Each number is 50 + 15 x the weight over its row's rms, rounded and kept within 0 to 99. Layers, rows and columns count from 0. The size before them is the row's rms in percent of the matrix's.

# layer 4 attention output, 96x96, rms 0.0765, rows 0-95, columns 48-95
095:32 31 44 47 65 35 14 71 47 34 50 66 60 54 55 66 40 57 53 24 72 43 31 65 53 27 51 58 39 62 52 60 70 63 37 59 27 72 67 45 42 56 38 05 49 49 41 53
123:38 44 52 49 85 52 43 56 62 34 41 73 63 44 64 73 73 59 54 58 60 34 43 57 47 47 30 74 49 54 46 54 64 33 56 45 11 47 52 65 65 09 46 44 14 60 50 53
114:65 42 61 46 28 61 38 50 45 60 41 21 26 77 59 34 68 46 37 43 51 74 68 55 53 41 59 80 31 36 55 17 18 36 43 55 87 42 48 62 80 31 59 90 34 30 42 65
091:68 59 48 65 71 34 68 22 67 50 66 20 67 25 41 64 34 77 51 72 61 51 53 61 49 20 66 44 37 60 25 23 66 65 78 43 45 56 41 60 40 77 49 39 51 67 80 41
085:45 92 45 67 60 49 38 56 49 39 31 77 71 63 51 71 66 61 58 36 47 20 68 28 46 59 35 28 43 21 59 47 47 38 44 38 46 51 68 54 75 35 60 64 42 50 41 48
093:54 60 80 36 47 63 25 52 66 50 73 48 43 33 52 39 54 67 56 61 51 63 26 55 64 40 69 63 60 53 66 10 26 42 44 78 68 60 47 43 22 21 39 47 35 52 33 29
096:44 54 37 36 38 50 78 68 53 45 38 77 32 41 57 30 49 43 49 48 37 86 47 64 20 17 52 45 68 66 34 38 60 42 56 62 36 64 44 23 59 49 80 30 61 65 63 44
098:43 29 46 36 51 23 34 32 30 52 44 40 20 37 60 58 60 28 47 65 39 73 31 55 55 72 42 50 66 35 51 59 56 54 47 46 54 38 59 48 73 60 62 26 83 57 51 20
088:64 64 81 61 48 55 40 37 47 63 20 60 35 51 36 58 47 59 41 26 14 35 38 60 43 52 33 51 43 75 34 80 63 33 64 56 49 57 61 45 19 48 60 49 59 39 45 74
097:36 51 66 66 47 41 44 39 43 49 64 50 77 48 50 35 48 75 44 62 75 52 35 49 56 28 67 59 28 37 49 61 66 97 41 58 71 43 48 70 32 54 58 46 15 65 87 32
097:53 57 54 43 59 74 10 44 50 29 24 39 51 66 39 35 67 38 36 74 34 58 63 44 36 20 52 45 85 68 37 46 30 53 50 61 36 41 85 43 59 30 69 49 25 25 72 79
099:50 46 48 48 68 55 24 33 54 47 72 58 44 36 41 52 60 62 29 73 31 61 57 49 15 53 70 43 34 64 66 45 37 58 52 85 36 56 57 37 32 55 38 18 70 63 54 65
092:30 43 68 60 31 72 76 55 55 69 37 47 61 51 40 57 59 34 49 68 35 34 74 37 43 33 43 28 78 86 71 48 45 76 71 41 50 42 18 85 36 13 67 56 30 44 41 32
095:34 72 57 45 65 48 55 31 51 44 73 50 47 49 54 72 85 49 23 54 70 38 51 18 41 59 50 39 41 59 17 89 62 49 50 27 39 31 70 64 64 63 30 50 57 34 60 38
094:54 42 49 52 32 54 65 50 71 34 74 40 74 46 51 27 35 38 65 36 48 38 36 39 63 36 14 75 40 33 51 53 60 10 57 36 24 40 53 17 48 60 41 38 47 38 34 97
092:66 47 65 57 49 56 64 45 43 30 55 46 61 66 42 64 62 33 18 55 65 55 77 20 82 55 40 33 68 18 47 47 49 29 55 23 55 23 51 65 86 56 53 76 22 33 57 44
128:48 56 59 41 46 49 25 48 54 48 47 21 44 54 29 64 40 91 23 40 59 40 73 80 71 38 59 54 45 49 62 50 30 56 61 89 83 63 51 45 13 50 20 88 49 16 80 40
100:84 47 50 64 59 68 25 31 80 66 38 25 47 82 39 34 45 81 45 53 51 66 52 64 47 10 41 87 48 38 51 47 02 40 45 56 56 45 56 24 65 36 51 55 53 43 63 75
099:40 51 28 35 65 57 42 56 56 51 41 50 34 61 45 33 32 79 38 44 26 75 57 73 46 22 51 57 48 31 32 56 79 66 54 73 34 54 60 42 25 65 51 41 53 53 91 33
093:57 47 51 61 45 36 79 55 66 57 56 51 62 66 46 28 78 82 31 46 55 61 83 54 46 26 43 62 58 82 26 69 44 65 64 45 76 63 46 32 25 36 30 59 38 23 69 59
098:55 42 55 46 68 64 35 44 73 44 26 46 49 59 44 54 67 55 77 68 54 41 67 45 51 01 59 57 86 87 19 56 49 54 61 50 09 47 58 45 39 42 52 40 24 34 61 59
089:60 37 16 88 39 60 55 72 57 36 37 52 56 37 61 33 55 49 70 44 55 28 95 79 65 39 59 73 44 39 46 48 55 40 80 17 32 54 48 49 66 66 35 59 48 34 32 76
094:39 93 76 41 53 63 54 39 54 25 64 58 50 52 51 64 44 47 65 43 63 43 48 72 36 49 45 65 43 19 60 34 75 55 53 69 51 33 55 44 43 31 41 71 62 70 53 33
083:71 49 53 35 66 47 47 69 28 77 27 29 50 32 47 72 46 48 19 52 50 39 44 09 48 82 35 22 62 56 59 48 50 42 22 79 54 15 70 23 24 29 48 56 31 54 40 46
091:63 41 54 58 51 68 66 60 73 54 44 35 39 60 66 45 88 47 52 51 46 44 38 41 76 53 52 68 32 27 30 68 65 27 37 43 55 18 37 61 66 41 76 78 48 47 26 56
101:37 63 68 36 45 44 34 27 46 58 51 73 22 68 64 50 24 20 51 33 75 45 64 61 28 50 51 60 20 47 46 70 61 28 28 28 49 54 32 31 86 46 55 40 76 46 60 59
100:52 45 48 55 79 63 59 51 65 50 49 36 61 39 40 48 32 63 60 64 64 46 12 65 80 46 51 59 39 18 87 21 27 54 57 67 46 40 22 45 21 27 45 66 51 62 38 76
095:46 66 49 71 50 66 92 83 53 48 49 52 52 66 44 44 66 31 67 46 51 76 51 32 50 52 69 45 60 45 34 85 54 41 28 51 61 35 28 40 74 43 78 76 57 07 37 55
121:40 40 47 45 54 64 75 57 50 73 46 46 32 54 50 47 39 36 73 43 80 44 20 41 69 73 74 45 65 95 45 55 51 73 41 15 58 64 15 41 47 69 38 46 80 43 46 41
099:16 24 41 88 33 37 34 27 25 45 83 51 36 52 65 52 53 43 62 48 60 47 41 75 47 48 53 46 33 52 30 60 75 63 63 07 32 57 31 49 72 73 45 34 67 70 46 48
093:39 33 58 69 47 48 50 46 50 33 10 46 83 46 41 57 50 32 64 71 52 44 47 45 50 76 80 45 72 23 61 22 44 50 55 42 48 25 40 67 46 27 59 76 30 75 33 29
101:41 72 64 29 60 57 30 57 42 78 54 48 50 43 67 56 37 55 47 13 29 61 68 60 59 33 01 23 62 69 51 39 72 40 33 86 40 72 86 44 30 47 36 40 16 38 41 51
097:49 49 50 45 31 48 61 70 68 40 54 66 59 42 43 41 74 79 53 84 43 56 22 28 67 75 49 95 53 64 53 29 43 56 58 73 73 42 72 44 00 49 23 34 48 69 67 62
099:75 41 62 80 67 55 42 60 65 60 69 60 70 45 39 55 67 61 31 51 28 71 61 66 38 37 86 48 36 48 62 41 40 57 37 65 50 62 41 44 57 46 61 08 30 47 65 39
117:28 46 57 45 45 53 41 53 29 43 50 59 63 34 48 41 25 41 89 26 38 86 53 65 61 28 42 31 64 27 36 42 91 83 33 50 44 48 59 48 47 70 56 32 26 73 32 33
100:38 37 58 35 49 49 44 60 40 45 31 51 34 51 50 68 79 59 64 60 50 41 33 55 54 93 79 57 44 54 52 40 31 62 32 47 70 58 52 40 56 42 67 61 88 88 30 22
099:50 60 49 36 36 38 55 37 30 52 38 40 35 49 55 27 50 56 71 23 53 55 51 63 90 71 52 51 76 67 27 38 63 48 44 66 69 55 33 40 31 53 60 48 83 51 41 37
102:29 35 42 32 50 60 83 55 50 49 32 42 38 29 63 55 53 53 38 82 38 46 45 84 40 47 72 31 22 39 27 58 74 51 55 68 35 31 40 83 33 35 92 49 60 90 45 28
099:34 45 22 38 30 59 48 43 03 36 48 57 60 53 42 60 22 46 62 46 71 63 59 55 72 49 77 38 63 24 58 44 56 60 62 41 53 34 36 43 66 85 32 62 83 64 82 11
096:40 60 87 54 47 29 82 47 56 78 61 45 38 66 42 80 49 53 57 43 40 40 67 53 38 46 38 69 42 73 38 70 48 41 46 47 46 71 48 51 76 34 62 30 59 33 70 57
099:77 37 49 59 50 47 65 21 44 40 44 66 51 36 37 40 40 48 54 58 28 25 78 81 23 25 49 50 34 56 75 39 54 57 87 18 26 63 43 73 67 66 54 66 33 62 55 81
117:90 51 55 64 57 51 24 53 63 38 30 46 36 69 53 40 47 73 42 40 13 66 10 35 55 46 20 58 38 41 42 37 34 13 48 76 63 55 90 28 33 43 68 34 55 49 65 71
086:35 54 52 63 26 68 42 46 53 42 29 48 37 46 64 60 35 32 32 44 46 52 66 51 16 76 62 27 52 31 85 28 69 66 30 45 49 42 33 63 46 65 56 60 63 51 47 23
132:53 54 38 61 41 54 42 36 58 35 62 36 62 38 32 53 42 70 34 57 49 21 54 60 75 36 46 59 56 10 64 43 58 42 98 64 47 21 58 60 29 89 16 74 33 69 70 55
107:44 45 40 38 28 50 28 66 35 85 51 64 27 67 35 72 49 55 82 69 59 69 27 45 83 78 73 50 79 50 46 31 21 62 45 59 72 54 30 46 37 40 45 70 61 57 32 30
080:62 42 41 45 32 61 78 60 51 55 17 62 81 58 72 63 56 54 55 47 50 46 50 30 29 46 74 61 69 63 55 31 30 65 57 51 29 53 41 61 41 01 52 41 27 48 43 55
107:48 46 47 76 83 53 74 56 41 71 62 37 48 51 64 30 50 71 70 16 63 07 50 67 45 30 22 46 43 65 69 47 46 69 44 68 40 88 52 43 44 30 37 69 45 32 40 77
092:50 63 55 05 59 84 63 54 60 51 26 69 24 39 62 52 45 82 18 60 59 62 49 72 48 55 59 42 71 43 52 34 45 50 23 99 40 33 52 09 34 44 41 56 52 64 63 41
108:22 51 61 29 64 52 50 44 33 32 23 39 32 71 77 41 49 52 62 32 27 79 33 83 52 41 49 30 22 16 49 42 50 33 25 63 52 76 65 50 59 45 82 66 35 50 31 54
090:93 19 62 26 67 38 49 63 44 19 37 39 42 57 68 33 57 78 51 56 51 40 38 74 45 48 30 44 28 34 56 50 46 34 35 74 22 65 58 45 50 47 42 46 72 49 52 65
087:40 42 50 17 23 38 50 51 41 44 86 34 22 45 59 55 36 43 47 52 53 49 50 71 73 55 39 43 61 74 65 66 37 49 55 46 56 69 35 34 66 69 23 53 99 55 76 31
088:51 46 32 54 49 40 97 42 56 47 43 74 74 52 42 28 58 55 75 69 40 66 34 50 45 34 50 60 80 71 63 39 35 63 52 45 27 73 38 41 37 40 52 35 37 40 45 77
135:48 52 59 58 49 23 60 46 55 28 52 49 40 40 60 54 42 60 62 46 31 02 50 83 43 51 49 65 19 43 86 05 45 27 90 35 42 85 55 56 67 90 46 36 64 73 35 63
089:71 40 25 53 79 56 45 55 48 51 59 49 60 33 50 68 39 31 64 69 61 44 64 58 36 37 47 70 63 46 60 44 28 41 73 22 29 67 49 53 74 78 34 25 56 53 73 31
093:49 41 62 53 66 59 77 48 36 67 40 22 63 44 51 49 56 60 54 50 41 55 65 73 52 27 54 75 56 20 62 29 62 56 61 45 53 28 32 72 55 65 50 81 10 80 21 56
110:22 58 50 51 48 26 42 60 44 46 36 77 51 40 29 53 37 26 75 72 49 59 67 28 16 56 30 40 58 57 66 58 44 58 32 37 36 53 58 37 48 23 59 15 45 55 60 48
094:41 46 47 46 59 62 73 42 50 33 47 50 64 41 50 63 86 34 22 63 28 45 86 44 05 48 41 62 51 80 93 46 59 66 41 54 46 34 51 57 66 62 39 31 50 70 31 66
099:37 40 30 31 39 55 45 47 47 20 51 39 51 37 72 68 38 54 69 43 39 83 46 82 76 47 63 43 76 40 37 46 65 68 68 48 50 47 33 69 19 78 55 57 50 75 34 26
098:75 54 64 27 83 34 45 67 48 59 59 43 39 39 35 62 34 53 61 73 24 54 45 66 24 34 62 55 42 55 78 50 42 38 48 75 42 74 28 31 59 43 53 40 89 27 92 50
097:59 58 47 57 44 51 51 66 47 34 44 39 49 67 49 52 66 39 59 40 56 63 58 37 49 70 74 40 42 75 71 50 05 44 52 31 80 76 34 38 67 52 26 86 66 14 34 48
115:58 58 19 42 36 59 32 47 38 37 65 47 44 52 64 67 71 45 25 50 11 84 99 71 53 43 58 30 80 58 46 58 56 51 75 50 69 41 55 62 48 75 48 52 35 72 34 17
097:30 52 61 33 51 55 55 58 54 58 49 79 74 57 65 25 70 75 41 32 69 18 44 21 52 65 20 49 47 50 25 78 66 55 54 57 44 35 83 65 28 41 56 28 31 56 19 66
100:52 43 55 47 52 23 50 42 42 61 53 32 55 22 62 37 47 70 35 74 67 00 63 47 22 63 27 39 21 44 64 82 66 60 46 63 48 57 41 53 33 42 23 55 49 65 67 32
094:49 24 65 16 69 59 58 27 43 55 56 45 62 60 40 71 39 44 58 50 49 52 30 07 72 66 43 45 51 33 56 50 61 48 34 76 52 33 87 56 75 48 57 36 33 49 60 33
101:50 57 42 63 24 56 66 58 57 60 53 45 35 57 38 37 62 51 39 37 71 10 65 71 23 37 60 80 28 72 44 82 31 43 57 51 54 60 22 59 54 33 37 56 51 29 71 46
089:54 42 74 71 80 26 50 36 45 54 64 44 42 16 43 45 32 51 51 55 24 41 50 51 43 65 27 50 75 70 53 57 90 57 66 36 27 52 46 42 57 62 43 44 57 60 39 15
116:62 36 49 44 56 67 49 59 55 40 44 70 65 48 62 48 65 67 22 71 81 34 30 16 33 70 83 76 21 24 51 57 59 56 16 46 62 30 52 56 85 71 43 19 77 74 55 49
093:46 57 33 66 49 48 31 65 12 20 76 31 60 61 56 44 51 57 26 48 59 63 46 26 48 60 73 53 58 40 55 75 26 57 70 10 71 36 63 37 48 99 15 38 55 38 48 41
086:27 71 35 43 52 36 51 67 51 45 62 64 33 47 52 67 25 54 33 43 37 64 69 54 26 39 59 64 60 35 74 68 42 59 40 50 55 61 72 31 60 99 27 42 73 47 75 39
097:41 40 39 56 95 29 70 52 51 56 44 58 62 23 59 38 57 39 25 64 56 41 88 36 42 27 28 36 47 73 58 19 54 70 34 55 21 52 60 56 71 41 39 14 40 82 29 61
103:49 54 50 71 35 43 39 34 45 36 55 46 29 60 48 42 71 62 47 70 58 70 57 43 63 58 58 54 51 70 32 54 48 67 61 53 54 45 46 63 51 37 53 38 35 25 53 62
102:17 58 37 58 16 53 55 61 39 41 42 59 43 31 52 34 74 70 76 48 39 54 40 62 53 59 35 54 33 78 23 75 56 33 71 39 74 71 62 78 16 75 55 23 71 73 51 43
106:63 40 56 53 40 41 76 60 61 40 04 35 71 36 49 23 70 40 37 40 48 46 46 61 31 58 46 34 32 53 45 73 49 28 41 41 62 38 50 76 44 12 85 53 23 47 29 72
082:45 31 43 34 65 37 62 51 43 61 63 78 47 57 44 74 29 54 50 21 44 53 25 46 82 64 47 49 56 11 61 68 59 14 73 28 41 38 37 29 45 65 26 24 85 53 41 29
102:32 49 40 47 43 58 83 32 50 41 56 25 27 58 42 65 54 56 21 53 52 45 53 46 56 76 70 65 40 34 51 32 43 42 45 64 75 26 47 68 61 27 37 78 55 50 21 36
133:38 45 63 51 54 53 30 45 53 62 51 52 58 50 46 58 24 45 58 05 57 18 57 47 39 72 21 27 25 62 64 57 70 66 22 78 56 81 55 63 42 12 42 57 42 45 33 04
099:18 65 59 38 46 35 42 50 30 34 61 48 44 58 32 48 28 48 35 43 30 66 58 10 46 40 43 44 57 34 63 59 61 37 42 64 68 45 88 40 70 72 51 27 45 20 85 45
098:41 37 53 38 63 37 62 52 53 69 47 79 39 38 54 58 48 59 68 52 81 46 32 27 55 66 44 78 50 99 53 57 35 66 32 71 54 86 29 43 49 48 31 00 62 71 61 35
094:18 28 44 33 35 59 57 54 31 68 27 26 41 23 57 54 55 50 48 44 62 66 61 82 35 32 67 21 65 52 29 85 78 95 47 47 34 54 18 49 46 67 73 48 73 72 71 36
102:40 80 53 60 34 50 47 36 40 52 61 48 37 67 68 61 68 35 41 44 51 44 83 23 35 79 70 38 52 68 46 71 41 57 70 19 68 38 50 67 85 56 37 67 44 23 52 43
096:41 64 73 49 58 49 18 75 35 31 67 60 57 44 50 68 29 38 37 57 68 31 75 27 54 66 29 61 61 55 72 52 71 60 23 52 49 42 48 39 68 44 32 37 08 45 68 48
114:82 66 51 42 61 54 42 65 52 59 65 50 54 67 36 59 27 34 80 17 60 74 48 39 65 33 48 46 95 47 47 44 44 35 47 59 41 50 60 17 66 44 26 74 18 15 55 59
093:51 72 17 22 35 67 41 69 58 47 48 42 52 29 30 31 52 53 47 44 39 59 38 37 42 57 47 50 34 15 55 55 38 33 62 41 78 39 62 35 43 75 49 54 59 59 54 48
100:40 33 49 35 75 46 63 66 65 60 61 30 38 56 42 28 26 35 50 00 63 23 44 52 63 57 23 39 37 29 63 38 60 56 18 63 54 57 43 44 52 43 44 87 43 25 32 42
083:43 79 75 42 58 42 36 35 46 43 31 52 50 60 54 58 61 52 51 72 70 63 26 19 83 75 49 79 80 35 61 17 41 41 24 49 56 31 50 44 43 14 43 39 39 49 58 42
090:61 63 57 83 53 43 82 52 91 52 67 42 60 52 42 58 28 34 75 66 55 24 43 66 46 43 31 51 79 50 56 35 62 31 99 29 36 58 32 45 24 59 52 56 64 51 64 37
107:80 58 45 58 69 47 72 50 55 44 64 47 53 59 44 42 25 28 61 57 77 38 54 45 42 45 39 60 45 16 86 20 34 45 23 48 31 54 29 27 61 37 34 68 49 36 62 57
086:53 48 46 36 53 50 37 43 84 43 35 29 47 31 57 34 51 09 48 39 56 26 69 76 62 43 40 37 67 64 71 50 37 25 95 28 48 52 41 69 61 67 53 88 66 63 55 40
105:50 79 66 62 24 61 27 47 57 31 43 52 71 60 43 81 44 81 14 51 20 58 37 52 59 76 50 31 23 53 44 81 57 36 44 53 80 48 70 79 30 56 50 61 57 44 58 22
134:39 43 41 50 41 45 46 52 45 72 44 42 41 31 45 31 49 59 49 47 94 47 34 61 75 29 70 62 43 26 19 76 65 53 51 17 54 35 47 37 42 43 43 57 22 38 70 75
108:35 42 56 58 60 28 46 43 58 37 43 28 59 47 38 41 68 70 16 62 57 32 48 57 15 15 82 51 00 51 41 96 52 74 35 66 45 44 36 51 68 49 65 47 58 45 83 69
095:59 47 68 50 50 65 47 77 38 36 38 54 56 36 59 70 52 52 61 82 49 59 43 21 33 63 51 49 71 36 67 05 45 56 48 44 44 48 58 41 42 40 43 21 45 82 56 51
086:63 65 62 40 55 47 44 69 52 62 37 73 44 62 56 25 53 52 36 27 55 49 11 86 36 51 88 67 20 34 57 40 60 42 44 76 39 59 28 36 64 64 38 45 70 69 35 59
098:44 48 47 61 55 70 51 31 37 57 42 28 49 38 49 44 56 34 60 20 79 38 66 58 42 43 45 41 43 40 00 88 87 39 55 24 42 26 38 42 56 63 67 80 59 49 62 32
089:58 35 31 46 53 70 44 62 50 59 54 66 74 52 44 63 48 47 27 16 64 41 60 33 46 45 38 50 32 14 40 60 71 53 31 41 55 39 64 60 78 81 23 53 26 39 54 53
095:28 44 43 52 42 33 49 50 52 49 31 45 56 47 27 39 32 25 57 60 63 75 30 73 18 64 62 40 46 52 57 33 52 64 13 45 51 57 37 28 65 30 41 46 61 36 41 36